config.toml
rope_base = 500000.0
rope_fraction = 1.0
init_std_o = 0.0
init_std_down = 0.0
weight_decay = 0.05
lr_head = 0.0129
grad_clip = 1.0
Each number is 128 + 32 x the weight over its row's rms, rounded and kept within 0 to 255. Layers, rows and columns count from 0. The size above them is the row's rms in percent of the matrix's.

# layer 3 MLP up, 256x64, rms 0.209, rows 128-180, columns 0-63
size [ 76 111 117  71 106 103 107 113 121 110 108 113  93  97 118  79  73  97 106  89 101 121  52 105 104 124 101 108  91 117 130 109  93 126  86  75  88 100 100  87 113  97 112  88  80 101  94 102  86  92  85 113  94]
[[ 92 163 154 176 164  72 115 140 133 139  69 140  73 128 141 146 138 110 121 119  92 131 100 217  98 210 111 161  94 122 115 130 112  94 143 164 151 159 102 147 104 164 106 133 148  93  89 122 144 112  94  96 162 138 133 121 152 159 116 133  50 115  72  99]
 [123  91 133  91 106 110 125 177 117 111 148  51 108 158  69 159 136  83 132 198 140 131 109  93 120  87  92  79 132 130 138  98  94 107 143 127 124 162 100  92 136 112 126 147 141 158 162 158 106 159 163 166 204  69 107 118 144  62 150  89 112  96 104 151]
 [106  80 131 108 131 145 163 116  72 126 159  93 119  88  77 121 175 124 132 101 153  91 113  80 145 169 143 128 179 129 154  69  85 115 114  71  84 194  47 170 123 141 129 126 137 158  99 115 149 123 130 114 136 114  97 122 172  83  92 110 117 167  96  84]
 [143 164 199  79 154 118  72 162 157 165 101 154 153 119 139 135 144 133  81 107 186 210 126 116 109 154 144 134 145 144 117 117 169 134  51 176 153 101 147  78 168 145 142 107 153  99 141 135 145 149 134 143 169 143 172 117 186 165 114 154 149 166 102 117]
 [ 91 117 142 131 120  63 184  99 130 106 122 126 112  99 117 141 151 170 207 130 132 169 144 146 163 139  77  98 172 123 114 121  88 115 153 113 108 150 146 180 125 168 170 132 174 201 106  69 126 132 163 195 131 160 113 135 161 110 113  93 128  68 160 128]
 [123 142  80 136 115 135 104 160 125  94 150 144 172  98 136 162 160 101 183 106 134 167 152 187 149 103 126 185 111 104 164 101 151  85  68  78 116 146 110 182 130 123 186 155 134 100 122 177 141 170  67 124  87 151 151 124 175 116  96 165 168 113  77 134]
 [105 119 158  74  85 100 123 114 163  98 204 146 115 105 115 120  93  91 181 127 141 167 190 178 139 102 165 138 165 170 132 156  98 112  78 141 139 133  99  98 159 153 107 117 123  99 140 119 161  99 124 112 178 118 125  55 186  95 123 173 113 102  89  91]
 [ 93 155 148 133  99 170 124 134 131  80  81 104 137  82 100 147 189 170 138 136 153 122 161 188  47  82 107 134 143 153 187 152 196 117  98 104 150 120 111 164 104 195 180 125  73 122 100 157 170 123 114 121  98 156 122 119 133 106 127 108 111 162 120 119]
 [125  69 125 122 110  98  87 122 165 106 169 185 110  81  85 133 147 152 126 143 164 134 101 112 150  97 141  77  90 157 176 119 161 154 155  57 127 142 171 146 115 111 175 115 104 123  86 135 128 198 206 124 136 119 145 145 134 164 116  90 155  64 150 149]
 [107 108 163 126 117 145  97 141 147 120 203 145 159 110 170 101  91 174 136 158 114 113 103  72 122 138 114 101 112 107 118  56 167 111  99 171 179 140 137 179  76 100  84  87 174 162  80  91 159 122 159 105 126 134 135 183 121 171 144 158 100  99 163 111]
 [128  67 119 104  83 133 136 123  76 150 175 174 169  73 128 203 161 148 129 130 135 139 153 170 140 116 187 120 173 146 165 126 170  99 112 103 186  79 138 155 137 172 121 197 142 111 126  98 149 145 131 113 111 126 176 151 135 108 159 111 140 143  60 109]
 [176 166 169 124 150  91 123  35 100 158 139  83 182 134 128 130  68  92 197 125 180 119 172 164 114 114 139 116 123 105 138 114 159 184 143 108 123 100 133 113 103 138 188 119 114 131 124 131  97  74 194 118 130 166  78  88 132 148 128 117 115 132 146 147]
 [137 108 107 118 106 120 153 120  89 142  70 129  92 119  80 211 167  84  93  85 105 111 173  89 170 138 149 112  78 131 110 108 171 159 156  85 133  97 169 154 148 120 120 126 163  95 145 140 110 133  88  77 125 106 124 179 162 116 105 107 175 138 105 207]
 [118 160 171 107  87 117 109 162  82 142 195 168 164 149 183  83 137 109 120  89 147 167 162 121 128  94 100 143 139 116 122  83 135 130  63 145 101  95 146  74 172 108 164 114 169  79  60 102 172 133 157 135 168 121 124  90 163 137  92 142  98 120  93 120]
 [126 172 151  51 116 168 144  82 124 142  84 166 109 131 140 166  94 174 148 151 155 130 126 125  79 137 171  88  90  73 100  97 107 141 109  92 100 169  84 135 150 170 155 187 151 118  79 171 101 137 111  89 170 130 117 164 134 158  97 112  85 115 173 112]
 [136 136 145 144 143 149 101 125  83 150 129 173 160 133 109 131 145  73 122  81 104  88  92 117 130 132 145 182 165 158  63 107 126 151  60 100 112 111 119 131 151 164  97 159 116  96 120 123 182 145 101  58  66  93 125 124 154 115 187 102  89  57 121 162]
 [113 144 100 127 117  91 121 123 175  95 120 129  79 107 117 123  96 161 178 149 150 175 202 126 103  56  94 128  90  95 131 184 132  75 175 124 128 120 135 103 132 161 171 132  85  80 141 128 138 127 151 141 107 233 123  84 143 113 133 147 138 169 142 105]
 [108 114 166 141  78 164 194 131 160 144 121 149 149 176 109 143 170 128 132 124 115  67 153 137 117 165 130 168 191 114 132  97 132  76 167 138  90  83 101 222 150 159 131 110 175 134 149  89 155 152 108 137  73 152 100  99 146 143 101 109 158 166 101 126]
 [ 91 108  81 168 142 169 167 170 110 111 151 139 102 129 133 171 117 144 106 130 168 150 129 113 114  96 167 144  76 122 133 131 122 193 122 124  57 147  88 106 174  85 111 115 200 132  83 126  82 128 135 157 111 113 147 181 155 211 161 117 131 169 161 119]
 [ 77  89  95 107  73 121 100 120  62 163 153 172 140  78 157 133 136 105 125 147 144 143 172  76 149 102  90 144 149 140 136 205 119  47  78 123 133 157 134 162  99 149 148 167 132 124 133 104 138  79 134 145  67 158  99  77 122 104 156 130 120 128  90 138]
 [161  88 127 154  71 117 156 111  74 121 181 211  99  84 121 120 128 130 105 127 139 157 161 142 146 113  98 134 154 152 114 157  92  66 155 137 131  94 122  82 145 112  79  79 142  95 144  71 173 129 165 104  98 133 175 127 181 176 149 131 137 167 100 163]
 [ 88 120  94 150 152 177 153  59 140 118 136  93 110 129 121 152 111  95 129 139 158 138  71 147 143 129  82 117 105 173 138 104 104 139 117 165  94 124  94 145 136 141 104 196 166  82 180  96 102  46 109 145 173 113  60 117  90 125 134 141 101 170  73 139]
 [166  98 129  86 163 172  66 123 144 150 102  98 103  46 149 136 101 152 112 209 122 135 127 117 115 118 148  54 102 139  90 142 128 138 151 165 171 148 110  90 109  95 108 110 130 111 180 138  48 134 119 144 107 149 148 120 122 126 177  68 123 120 168 140]
 [119  99 102 142 153  83 151 137 142  92 107 143  94 102 151 141 170  98 206 125 141 115  88 111 163 113  82 183  81 114  67 121 117 128 160 110 110 112 160 154 178 141 175 114  96 150 107  80 135 112 120 143 145 194 151 126 117 207 162 133 150 179  77 136]
 [ 87 192 120 121 214 131 143 122 173  93 156  83 112 147 149  81  70 147 147 141  82  84 117 100 134 110 100 111  95 150 134 138 110  81  69 171 182 171 119  86 126 165 125 126  96 131 119 149  83  96 121  99 162 129  88  90 138 151 132 134  72 104 147 129]
 [ 86 100 153  55  78 154 115 112 100 109  95 108 125 100 141 147 130 174 106 130 124  97 104 104  57  94 171 143 144  83 105 132 147 115 176 180 184 157 123  88 194 166 102 155 157 140 119  85 112 130  80  69 142 156 127 132 110 135 174 142  89 120 120  96]
 [136 137 132 112 185 142 156  97  99 172 137 144 156  85 178 120 110 112 150 127 143 146  91 102 198 104 106 150 137 150  75  43 149 160 150 111 127 133 104 145  99 158 115 133 190 152 144 143 114 121 133 167 118 154  50 161 120 167 189  66 109  95 111 140]
 [ 94 113 127 152 116  84  85 168  64 175 145 173  88 115 113  94 114 146 168 112 119 131 144  48 167  95 161 180 112 140 140 125 156  97  77 169 102 155 115 121 171 152 165 144 137 126 121  86 118 147 143 172 178 142 120 169 153 138 186 116  61 124 150 115]
 [142 113 122 137 113  97 184 101 141 133 100 167 146 163  92 183 105 135 174 143 208  99 111 101 121 146 149  80  81  96 127  82  49 102  97 109 127 115 112  95 194 102 150  96  86 111 156 162 188 106 144  84 141 132 102 126 133 106 171 128 114 132 172 139]
 [121 114 183 145 151  39 119  92 155 135 134 156 141 198 160 119 187  94 132 153 125  61 122 130 103 148 122 160 158  84  85  94 130 128  75 156 130 142 114 109 127 107  61 167 163 173 105  87 152  85 106 139 116  99 134 132 150 166 139 122  77 146 110 159]
 [133  54 178 123 118  61 172  98 126 117 134 171 118  94 142 150 132 152 151  49 125  90 104 116 137 150  80 141 156 141  45 153 116 114 173 131 113 132 139 155 117  91 126 153 147 108  99 129  76 102 123 153 103 147 126 146 100 177 195 125 142  91 104 179]
 [103 127 128 102  71 143 166 134  83  82 203 156 122 145 152 142 102 153 171 143 141 119 197 106  93 122 161 116 141 111 155 160 175 173  92 152 138 169 110 130 145 125 112  82 124 164  99 127 146 112 136 141 158 129 157  75 183 156 106 114  70 131  91  47]
 [132 157 105 110 103 134 131  95 153 102  92  89  88 135  85 104 115 133 121 141 102 123 125 177  86 172 129  59 100 136  90 123  98 166 179 116 159 144 111 159 114 124 148 197 124  98 118  95  69 108  67 107  76 101 116  66 153 101  65 105 163 103 141  99]
 [103 155 139 129 193 125 154 114 158 105  77 113 124 108  99 168  99 180 117 132 161  73 176 118 158 135 138 143 109 103 105 185 144 121 141 185 144 160  49  67 132 136 112 119 111  87 149 107  90 123 121 110 140 121  63  62  98 170 117 109 136 112  92  86]
 [103 179  71  91 149 172 105 106 135 167  94 107 111 136  98 181 168  77 118 119  86 153 127 144 134 103 143 119  41 101  71  96 109  93  98 131 170 141 128 124 116  97 170 200  99 136 123 133 144 117 109  93 156  94  91 113 168 104 161  80 119 112 122 169]
 [100 107 153 174 192 180 172 160 119 142 159 122 103  87 101  45 134 106  99 135  95 140 136 122 147 170  71 120  91 122  79  72 124 104 138 184 131 194 143 103 105 175 128 152 132 124 163 136  70 134 129 151 162 112 122 117 188 152 118 130 129 113  99 159]
 [121 122 139  84 118 115 101  70  60  92 139  92  90 135 130 113  59 164 161 112 165 138 124 132 110 130  84  87 115  68 159 113 155 109 152 137 107 123 128  76  94 152 130 130 135 138 123  98 161  95  42 179 199 163  96 112 157 139 105 164 115 157 100 143]
 [ 44 110 140 137 117 156 162 114 102 117 118 104  88 165 119  98 128 176 156 104 141 143  85 128 105 175 116  86 100  88 126  74  98 112  69 149 113 177 137 180 138 148 123 118 199 127 143 107 126 132  81 190 129 163 111 125 154 142  63  93 166 107 104  94]
 [ 90 149 156 138 142 156 116 152 168 130 149 147 125  83 123 159 137  89 141 118 119 179 131  85 182 104 106 158 147 157 160 162 122 135 161  99 154  99 103 175  89 114 109 102  80 105 100 116 112  74 195 173 160 178 173 149 158 135 189 118 209 159 123 112]
 [112 159 143 120 121 153  71  92 110 100 123 152 137 123 136 165 148  52 101  99 176 130 136 150 112 157  57 108  74 115 111 107 117 156  24 125 100  54 132 132 133 139 114  96 110 150 143 120  97 111 125 110 136 123  84 200 130 149 135 103 141 115  67 146]
 [112 117 162 154 126 142 163  97  88 136  88  47 144 172 147 112  83 101 161 137  96  73  97 139 142  75 151 161 151 103  50 101 114 101 115  85  79 144 141 172 161 143 180  75 138  83 126 149  97 141 123  96 114 115 146 162  88 122 138 136 122 178 119 158]
 [160 143 107 160 108 144 122  62 193  85 126 155 163  75 171 126 128 149 179 123  82 137 122 115 102 161 142 107  91 175  96 167 139 136 123 117 149 179 182  76 137 139 106 142 125 128  71 131 104 146  94 179  80 138 130 119 122 200 145 117 172 120 102  77]
 [197 129 134 109 100  69  91  85 108 102 185 158 136 127 113 138  95  83 166  85 156 119 159  93 153 195 137 144 148 163 184 187 138  97  94 147 108  98 114 110 149 167  90  57  91 120  76 156 139 111 162 110 122 119 114 114 164 139 155 161 104 118 135 122]
 [139  68 156 166 115 120 155 182 123  94 139 124 158 119 127  88 118 218 144 148 138 105 152 117  73 118 120  81 159  93 124 118  82 162 149 152 171 157 120 114 100 186 165 102 115 136 147  78 141 145 157  99  90 176 192 143 142 179 115  86 108 126 167 102]
 [107 184 149 153 184 131 128  93  97  85 114  49 130 139 166  99 176  89 127 148 153 128 148 110 110 110 113  91 149 124 122 110 137 128  68  96 126 159 135  50 192  84 188 111 139 135 115 161 134 128 128 133 153 113  76 126  84 133 152  94  94 113  81 174]
 [109 207  98 110 178 113  91  75 174 163 147 149 159 139 150 134 121 122 135 161 170 166 154 124 202 110 130 138 134 134 134 186 174 167 145 132 188 115 145 105 143 192 173 140  77 112 127 112 204 154  90  78 135 115 100 116 109 144 146 128 121 129 129 122]
 [155 140 113 173 138 107 130  86 155 130 100  90 110  87  72 182 170 121  43 200 115 172 178 149  84 132 130  96  96 193 114 139  98 107 159 168 167 129 138  93  82 117  96 156 162 107 158 136 100 126 142  80 136 143 135  79 109 149 144 141 129 144 150 133]
 [136 147 110 156 159 146  79  90 166 114 166 113  84 107 172 147  94 127 130 138 112  96 120 154 158 162 106 107 133 216 156 128 152 175 101 157 164 157 123 126 105 150  98 170 118 131 118 102 151  73  68 101 115 122  91 147  70 167 112  67  98 126  55 114]
 [ 72 186 156  96 116  99 152  67 203  93 120 134 128 133  76 138 119 173 151 138 156  66 156 180 139 141  95 125 105 164 169 126 141 121 120 134 112 113  87 119 155 151 137  98 152 168 141 174 116 103  73 101  89 121  93 103 148 134 118 128 154 183 194 147]
 [144 135 157 112 129  98 124 114 136 193 128 118  94 158 159 193 101 168 103 175 191 159 116  78 155 147 137 182  51 139 102 150 120 125 130 147 131 142 154 193 103 189 104  98 171  57 137  74 143 111 108 113 148 145 125 143 149 127 109 150 153 146 127 169]
 [148 112 127 120 156  99  95 101  18 144 198 131 103  63 168 151 142 140 139 135 132  58 147  80 139 153 130 150 110 130  97 119 132 132 109 128 148 151 121 130  76 117  96 111 163 165 133  94  98 132 107 131 107 151 182 142 150 126 185  88 173 133 105  68]
 [105 168 146 110 109 141 166  52 135 106 124 163 131 125 137 121 155 204 111 147 143 176 137 140  96 166 164 129 137 163 126 138 137 156 122 181 100 165 134 177 108 142 121 162 160  89 120  58  70  74  70 151  95 127  83 133 179 146 111  90 160 115  95 121]
 [150 147 133 160 178 109 117 138 146 137 170 137 125  86 117 159 154 116 129  87 137 123 189  99 155 119 104 131 173 101 156 136 125 114 133 169 128  43 138 127 105 162 135 127 107 115 195 155 132  75  45 116 104 143 105 176 124 137 164 173 139  45 157 170]]
# layer 3 MLP down (transposed), 256x64, rms 0.18, rows 128-179, columns 0-63
size [ 85 103  99  75 109  94 113 112 117 109 141 119  92  74 117  85  84 106  95  88 110 122  61  98  92 116 116  83  95  98 112 103  76 103  90  98 104 106  94  96 120 101 102 103  90 110  92 107  74 113  92 134]
[[108 139 178 139 172 194 155 179 128 126 136 172 183 111 147 120 102 149 136 143 130 149 132 133 124 214 112 102 144  94 125 116 118 180 155 176 106 173 148 127 147 130  98 156 151  26 121  79 125 136 121  88 123 142  95  86 100  90 127 136 123  79  93 108]
 [111 156  63 124 121 183 105 114 136 161  64 163 138  78 148 166 123 125  91 123 141 138 203 164 137 120 199 126  71 138 131 166 167 162  96 139 128 113 159 135  92 136 152 120  98  92  82 107 165  98 163  99  86 120 110  63 110 145 138 140 118  80 130  96]
 [105 184 113 156 129 125 143 176 146 128  66 105  97 145 135 106  85 163  70 114  87 168 115 190 141 123 141  93 136 142 127 163 116  50  97  98 136 110  98 116 141 154 157 120 159  86 155 152 130 166 154  93 205  99 162 100 105 153  99 162 101  87 140 171]
 [137 128 100 174 158 160 171  95 147 170 207  83  50 143 124 131 138 111 149 113  87 117 139 113 148  85 135 130 150  82  91 178 113 122 146  91 147 123 150 163 169 134 120 142  83 133  88 112 149  38 186 118 112 121  88  86 123 101 164 116 150 115 138 111]
 [189 183 117 148 130 195  93 119 136 177 143 118 133 178 186 150 141  93  84 116  86 120 115 167 112 142 183 145 147 169 121 121  93  83 107 130 172 130 158  96 109 152 155 138 111 132 181 180 125 134  95  70 126 134 183 140 113 160 142 162 133 150  98 190]
 [174 154 148 141 121 175  98 134 128 171 123 170  97 107 158  88 128 172 120 173 106 151 142  74 171 113 147 127 148  98 154 133 104 137 114  87 146 127  80  44 131 118  45 190 110 143 148 155 107  94 142  76 114 126 124  70 102 129  91 130 158 131 147 181]
 [ 89 136 119 167 107 209 140 120  78 165  86 110  67 159 120 192 140 140  78 138 107 168  85 175  92 125 132 101 119 144  98 154  83 118 100 101 113 161 129 166 166 129 102 140 104 127 122 170 128 179 198 134 127 133 101 126 146 116  95 181 143 133 104  75]
 [164  95  99 120 105 126 148  77  98  97 140 125 123 127 124 211 155 183 130  78 137 146  95 124  64 136 126 153 168 165  75 175 127 110 167 141 159 146 137  80 115 106 133 118 132 127 112 121 108 124  78  78 102 131  92 132  87  73 139 148  60 112  59 129]
 [ 85 135  93 174 170 153 173 144  99 139 162 125 111 165 104  66 127 128 160 106  52 103 133 116 123 128  96 182  95  93 121 131  92 137 140 167 134 132  92 129 150 161 107 157 187 155  87 103  95  69  94 131 105 165 162 101 165 173 144 164 101 169 106  87]
 [130 135 124 207 208  80 163 131 145  76 170 180 113 166 123 164 137 110 106 121  79 157 164 145 134 131  88 120 138 149 127 114 142 152 132 138 166 138 117 103 144  55  82  93  79 143 131 145 130  41 124 125 136 111 173 119 166  78 130 136  98 145 108 131]
 [159 111 186 150 122 152 145 191  95 126 197  92 154 114  98 146 162 124 119 175 112 100 140 131  88  81  84 127 176 146 127 115  82 132 140  94 136  86 123 143 146 131  86 138 151  69 148 127 198 173 113  90  92 151 192 169 114 108 145  96 118 123  76 113]
 [141 126 110 172 134 143 115 141 101 118 105  56 136 117  92 110 174 140  80  77 112 138 146 156 178 126 167 129 123 138  82 145 116 105 107 124 147 115 183  38 119 114  45 130 138 145 105 114 141 129 118 130 113 144 120 119  99  66 116 188 155 126  41 120]
 [115 146 145 102 125 127  79 102 163 158 121 129 152 108 119 102  79 110 112 161 123 197 109 161 110 113  93 153 162 125 137 197 100 109 172 122  97 129 100 137 152  16 137 108 125 208  62 151 110 111 147 113 111 122 113 110  90 124 162 116 120 144 134  68]
 [138 137  95 133 129 129 161 117 153 141  38  86  76 127 148 173  76 108 151 127 128 143 145 137 155 173 106 105 121 154 114 136 110 160 189 119 141 152 128 142 119 111 123 133 122 179 165 156  54 155 118 101  91  98 137  71  62  82 164 157 177 154 179 137]
 [145 119 121 109 160 158 167 160  94 155 165  97 149 123 175  89 166 177 163 146 129 113 146 159 101  77 114 127 134  80 148 119 149 115 181 122 127  83 104 146 175  59 155 155 156  82 183 135 133 117 137 156  97 151 160 216  75  78 156 125 128 140 123 113]
 [116  87 173 136 133  78 133 148 146 131  84  70  75  73 106 123  98 154 101 166 191 130 118 116 108 159 129 117 105  43 138 103 138 121 161 156 135 152 110  70 116 101 101 148  63 156 154 157 142 172 163 113  93 156 116 142 128 150 129 145 153 174 190 100]
 [147 152 168 149 138  98  76 136 151 136  53  79 102 103 108 162 104 110  92 130 142 117  86 128 110 158 146 134 159  84  88 155  84 104  95 128 118 132 146 156  90 110  81 103 124 106  80 122  71 139 127 155 100  29 164  93  97 149  72 115 126 156 161 116]
 [190 170  97 147 119  72 104 178 108 145 185 149 171 124 132  89 133 139 138 125 117 183 207 111 150  82 134 103 107 171 154 111 109 160 111 137 127 139 144 113 131 108 132 122 183 187  98 168 137 139 190 118 202 102 141 114 135 123 141 115 103  95 165 175]
 [154 123 216 118 146  60 127  89 134 149 154 170 149 127 131  94 128  94 149 158  91 104 140 178 139 188 111 112 172 151 120 106 124  74 143 146 150  63 125 150  88 156 149 166  99 118 157 136 145 136 133 182 202 142  90 100 147  68  91 128 117 113 122 114]
 [189 131 148 123 208 161 141 182 121  73 130 128 152 191 113 135  96 126 163 116  82 114  87 136 157 153 166 106 132 134 166 134 134 112 145 161 193 174 135 137 143 132 119 134 109 160 145 136 153 127 172 169 185 202 164 141 136 117  97 132 174 187 133 130]
 [137  72  69 103  85 117 132 130  71 111 105 142  63 151  71 128 182 172 159 121 144 146 117  99 158  90 136 102 120 123 148  99 137 105 101 105 102 119 124 190 138 136 146 171 112 116 118 135 182 148 123 126  55 178 181 175 135 169 174 130 123 122 151 173]
 [116 121 118 180 136 145  97  44 175 146  97 138 135 170  84 159 150  58 122 119  76 170 105 134 122 141  90 120 139 172 113  70 150  82  80 137 138 111 155 111 110 116  92 155 105 134 130  88 102 178  96 139 129 150  67 127 137 157 133 144 166 161  76 169]
 [120  65 126 159  79  75  80 108 180  80 159 103 122  93 107 136 126  76  89 160 127 114 145  77 129 141  69 116 133 135  99  92  83 128 125 109 107  86  60  85 105  76 157 107  95 125  79 101 147 144  78 141 123 130 128  83  86 166 120 136 116 138 138  97]
 [139 113 102 123 123 114 134 133 100 105 104 147 157 114  86 124 108 155 110 154 108 131 166 171 175 165 173 123 108 161 209 116 147 131 125  91 126 125  59 130 106 159  80 186 110 102 166 131 135 136 184 111 103  75 211  75 112 120  78 116 129 110 182 105]
 [157 133 112  94  81  97  96 155  80 161 116 146 167 151  61 168 149  94 156 101 170 181 155 152 109  83  88 130 151  72  95  75 128 105 127 129 118  77 118 115 133  63 138 101  96  85  89 157  90 134 194 127 117 189 140 115 127 113 131 120 150 133 102 149]
 [ 94 137  74 101 172 126  81 107 100 108 135  94 106 153 168  93 203 174  99 103  96 139 140 144  94 133 149 112 148 158 155 117 187  50 113  79 146  61 145 101 126 106 180 133 148 155 129 100 148 128 153 149 152 188 169 116 136 110 168 101 143  96 107 121]
 [127  71 143 144 169 135 134  61 138 133  93 141 100  54 186 102  85 202 143 114 117 111  53 161 176 113 117 105 108 171 146 104 111  70 117 125 126  78 143 140 105  92 128 165 156 150 109 151 122 154 103 149 120 151 148 171 195 153 155 132 125 137 121 120]
 [143 102 148 162 188 133 175 113 126 107  95 161 151 161 118 177 110 109 114 178 136 137 144 212  94 141 145  86 104 169  89 120  80 133 203 100 147 131  95 129 134 103 127 153 137 150 109 158 129 104 136 121  83 145 128  84  76 120  35 146 128 160  94 132]
 [ 71 131 138  94 135 161  41 147  94  84 111  84 139  64 126  94 122 100 133 133  68  94  70 123 119 109  85 168 147 128 140 115 168  94 138 124 127  97 149 161 133 143 143 127  79 156 139  68  97 159 158 135 107 118 116 151 109 128 118  49 115 105  69 128]
 [ 51  66  47  90 147 115 141 182 133 159 140 131  83 105 109  77 156 141 156 147 123 117 173 108 180 157 142 115 157 160 101 142 176 156 130 124 160  98 120 103 120 146 164 145  57  92 178 128 109 155 146 147 120 154 135  86  90  99 139 154 165 131 114 104]
 [122 150  51 126 129 187  56 223 103 143 132  65 130 113 149 131 111 101 114 123 118  85 133 128 125 134 186 149  64 119 173 155 138 156 113 108 143 123 136 177 120 145 142 112 114 127 127 153 158 172 166 121 147 147 139 149 188  87 142 103 160 158  89  99]
 [115 111 146 124 138 154 127 136 140 141 156 103  93 118  95 139 129 109 102  78 168 171 119 205 163  29 164  86 144 115 151 150 121 153 159  88 118  80 137  82 221 121 159 116 134 157 107 151 142 166 111 166 126 135 190  93 112 134 124 136 127 129 124 180]
 [141 138 169 136 180 129  93 140  79 164 135 190 138  83 117 156 151  73  90  89 111 121 188  86 137  97  83 209 115 181 103  92 124 105 119  95 153  72 101 107 113 122 110  91  84 110 128 130 150 138 180 107 152 127 121 148 136 184 139 154 100  93 143 117]
 [186  95  89  98  53 141 115 152 137 156 203 131 149 168 166  93 153 162 123  98 134 147 125 155 115 166 185 113  86 119 129  63 123 107 122  62  84  83 152 149 107  88  99 102 137 134  95 145 155 114 160 156  95 146 174 124 140 113 159 134 162 142 141  86]
 [157 116 174 140  99 156 154 141 121 100 102 143 119  87 115 119 154 197 107 132  95 104 184  98 135 129 119 150 142 185 144 176 141 179 150 159 104 113  93 115 128 137  92  87 130 113 102  93 106 110 140 184  82 150 190 204 100 172 115 177  81 155 167 137]
 [122  98 157 126  58 187 116 185 116 126  81 114 130  94 118 163 135 191 114 123 147 107  94  92 155 126 133 115 153 128 169 172 131 149 154 103 125 110 179 103 168 113  76 132  79 167 141 116 134  96 130  96 114  95 140  99  81  75  79 192  94 181 130 147]
 [122 174 115 103 108 103 159 139  78 137  74 120 123 162  84 110 123 173 116  97 174 134 134 144 169 119 104 128  95  81 163 143 119  83  87 175 120 156 172  82 100 150 164 132 120 144  95  85 155  99  53 182 168 110 133  78 176  90 113 169 125 107 138 165]
 [134 102 210  95 113 111 134  87  78  99 112  89 125  76 136  70  66 131 133  99  95 125 142 108 138  89 143 127 155 133 124 174 112 138 113 152 150 150 151  57 105 143  98 110 141 125 145  79  78  84 112 162 149 115 171  87  72 164 149  62 111 114 140 140]
 [213 142 134 137 156 129 118 112  99 150 133  87 161 143 108  74 151 146 137 135 129 116 138 137  82 122 145 187 140 132 126 101 149 161 124 161 127 159 165 160 168 135 152 150 164 189 184 129 126 230 104  91 122  86  94 124  79  95 112  97  72 105 133 148]
 [167 112 143  81 165 114  69 108 100 116 161 138  92 143 152  74 122 105 117 115 167  94 105 157 108 210 127  66 155 139 119  93  95 137 125  99 106  96 126 152 129 143 110 185 196  70 122 106 134 160  61  79  93 100 118 147  95 122 144 132 139  86 143 113]
 [174 109 155  85 156 154 126  41 187 175 159 134 158  73 134 129 109 105 133 109 144  88 163 120 119 136 124 150 147 155 170 162 127 177 154 135 150 163 137 185 108 183 166 134 111  74 113 140  70  98  70 128 107 121 139 143 132 150 185  95 155 100 142 118]
 [133 126 120 180 198 115 111 174  77 175 127 146 111 202 128 114 162 162 109 122 119 141 129 145 189  97 184 182 200 113 188  90 169 153 115 152 143 127 108 141 115 139 132 159 140  85 187 118 161 125 156 115 194 114 124 119 126  94 125 134 133 115 137 159]
 [100 122 133 141 202 226 132 114 203 164 121  64  94 146 115 174 165 150  94 142 138  85 125 124 166 128 140 133 136 109  79 117 161 132 138  99 141 185 142 166 152  83 129 177 136 135 137  85 133 157 106 114 143 140 144 146 126 145  84  95 183 134 122 170]
 [124 156 119 122 111 201 146 140  81 167 143 164  92 147 179  48 165 125  92 127 107  96  98 127 141 146  61 142 102 108 118 163 170 143 168 193  87 100 130 158 141 131 129 146 116  71 145 139 164  64 100 109  64 116 141 126 112 155 149 120  96 143  98 128]
 [210 106 139 139 118 101 107 178 163 133 150 172 101 124 110  99 113 167 189 177 152 123 116 115 178 188 136 128 124 156 100 171 140 154 153 111 129 139 149 167  79 125 117 116 168 136 113 127 124 106  85 116  93 196  98  98 103  63  79 117 179 128 158 155]
 [124 118 120 109 148  99 150 163 102 137  83  35 124  70 166 159 115 162 106 119  81 125 108 176 184 180 149 107 137 147 129 115 128 118 101 171 115 163  85 127 174 149 179  84 128 124  85  97 112 160 139 160 134 114 175  83 118 119 166 113 180 140 169 165]
 [200 124  79 146 137 158 115 136 116  40  76 118 120 114 136 101 115 140 173 151 162 133  81  87  95 142 125 154 143 118  98 133 184 118  39  74 151 112 123 143 181 139 126 121 108 152 135 154 110 151 121 145 116 106  88 127 174 102 167  94 190 134 156 119]
 [160 110 116 145 105 149 134  87  60 169  95 139  81 154 121 152 129  87  95 115 148 122 112 133 118 131 131 111 122 110 155 133 131  87  79 147  56 146 163 168  64 113 170 107 111 141 131 131 155 162 172 181 139  77 170 130 163 161 134 160  80  92  46 117]
 [170 117 134 168 137 133 107 199  91 136 162  68 130 108 102 182 179 130  85 122 107 212 126 186 128 102 133 120 134  81  98 161 120  65 124 114 147 126 143 146 113  85  89 150 142  82 155 165 176 167 168 108 162 129 145  66 146 136 144 125 126 118 150 127]
 [171 160  83 142  43  85 106 123 149  97  89  80  79 125 125 147 138 144  76 170 117 153  89  65 119 118 166  80  88 116 107 145  91 134 124 109 101 120 135 134 170 136 135 160 161 140 168 118  69 168 111 122  85 110 129 122 148 140  91 138 104 107 110 204]
 [118 105 113 173 166  98  74 183 128 124 154 205 140  73 140 159 111 125 142 191 123 137 171 157 125  80  72 101  64 131 127 156 117 137 161 150 131 137  99  91 158 135 167 107 146 153 204 152 104 119 141 122 121  92 142 133  51 156 103 128 152 112 151 128]
 [141 152 171 108  64  55 138  90 157 144 152 141  75 146  87 142 174 161  78 103 208 116 140 141  89 135  99 158  96 178 118 122 170 184 125 113 113 154 115 146  92 137 117 156 165 116 177 124  98 103 112 126 152 142 119 133 144 127 176 104 132 201 146 148]]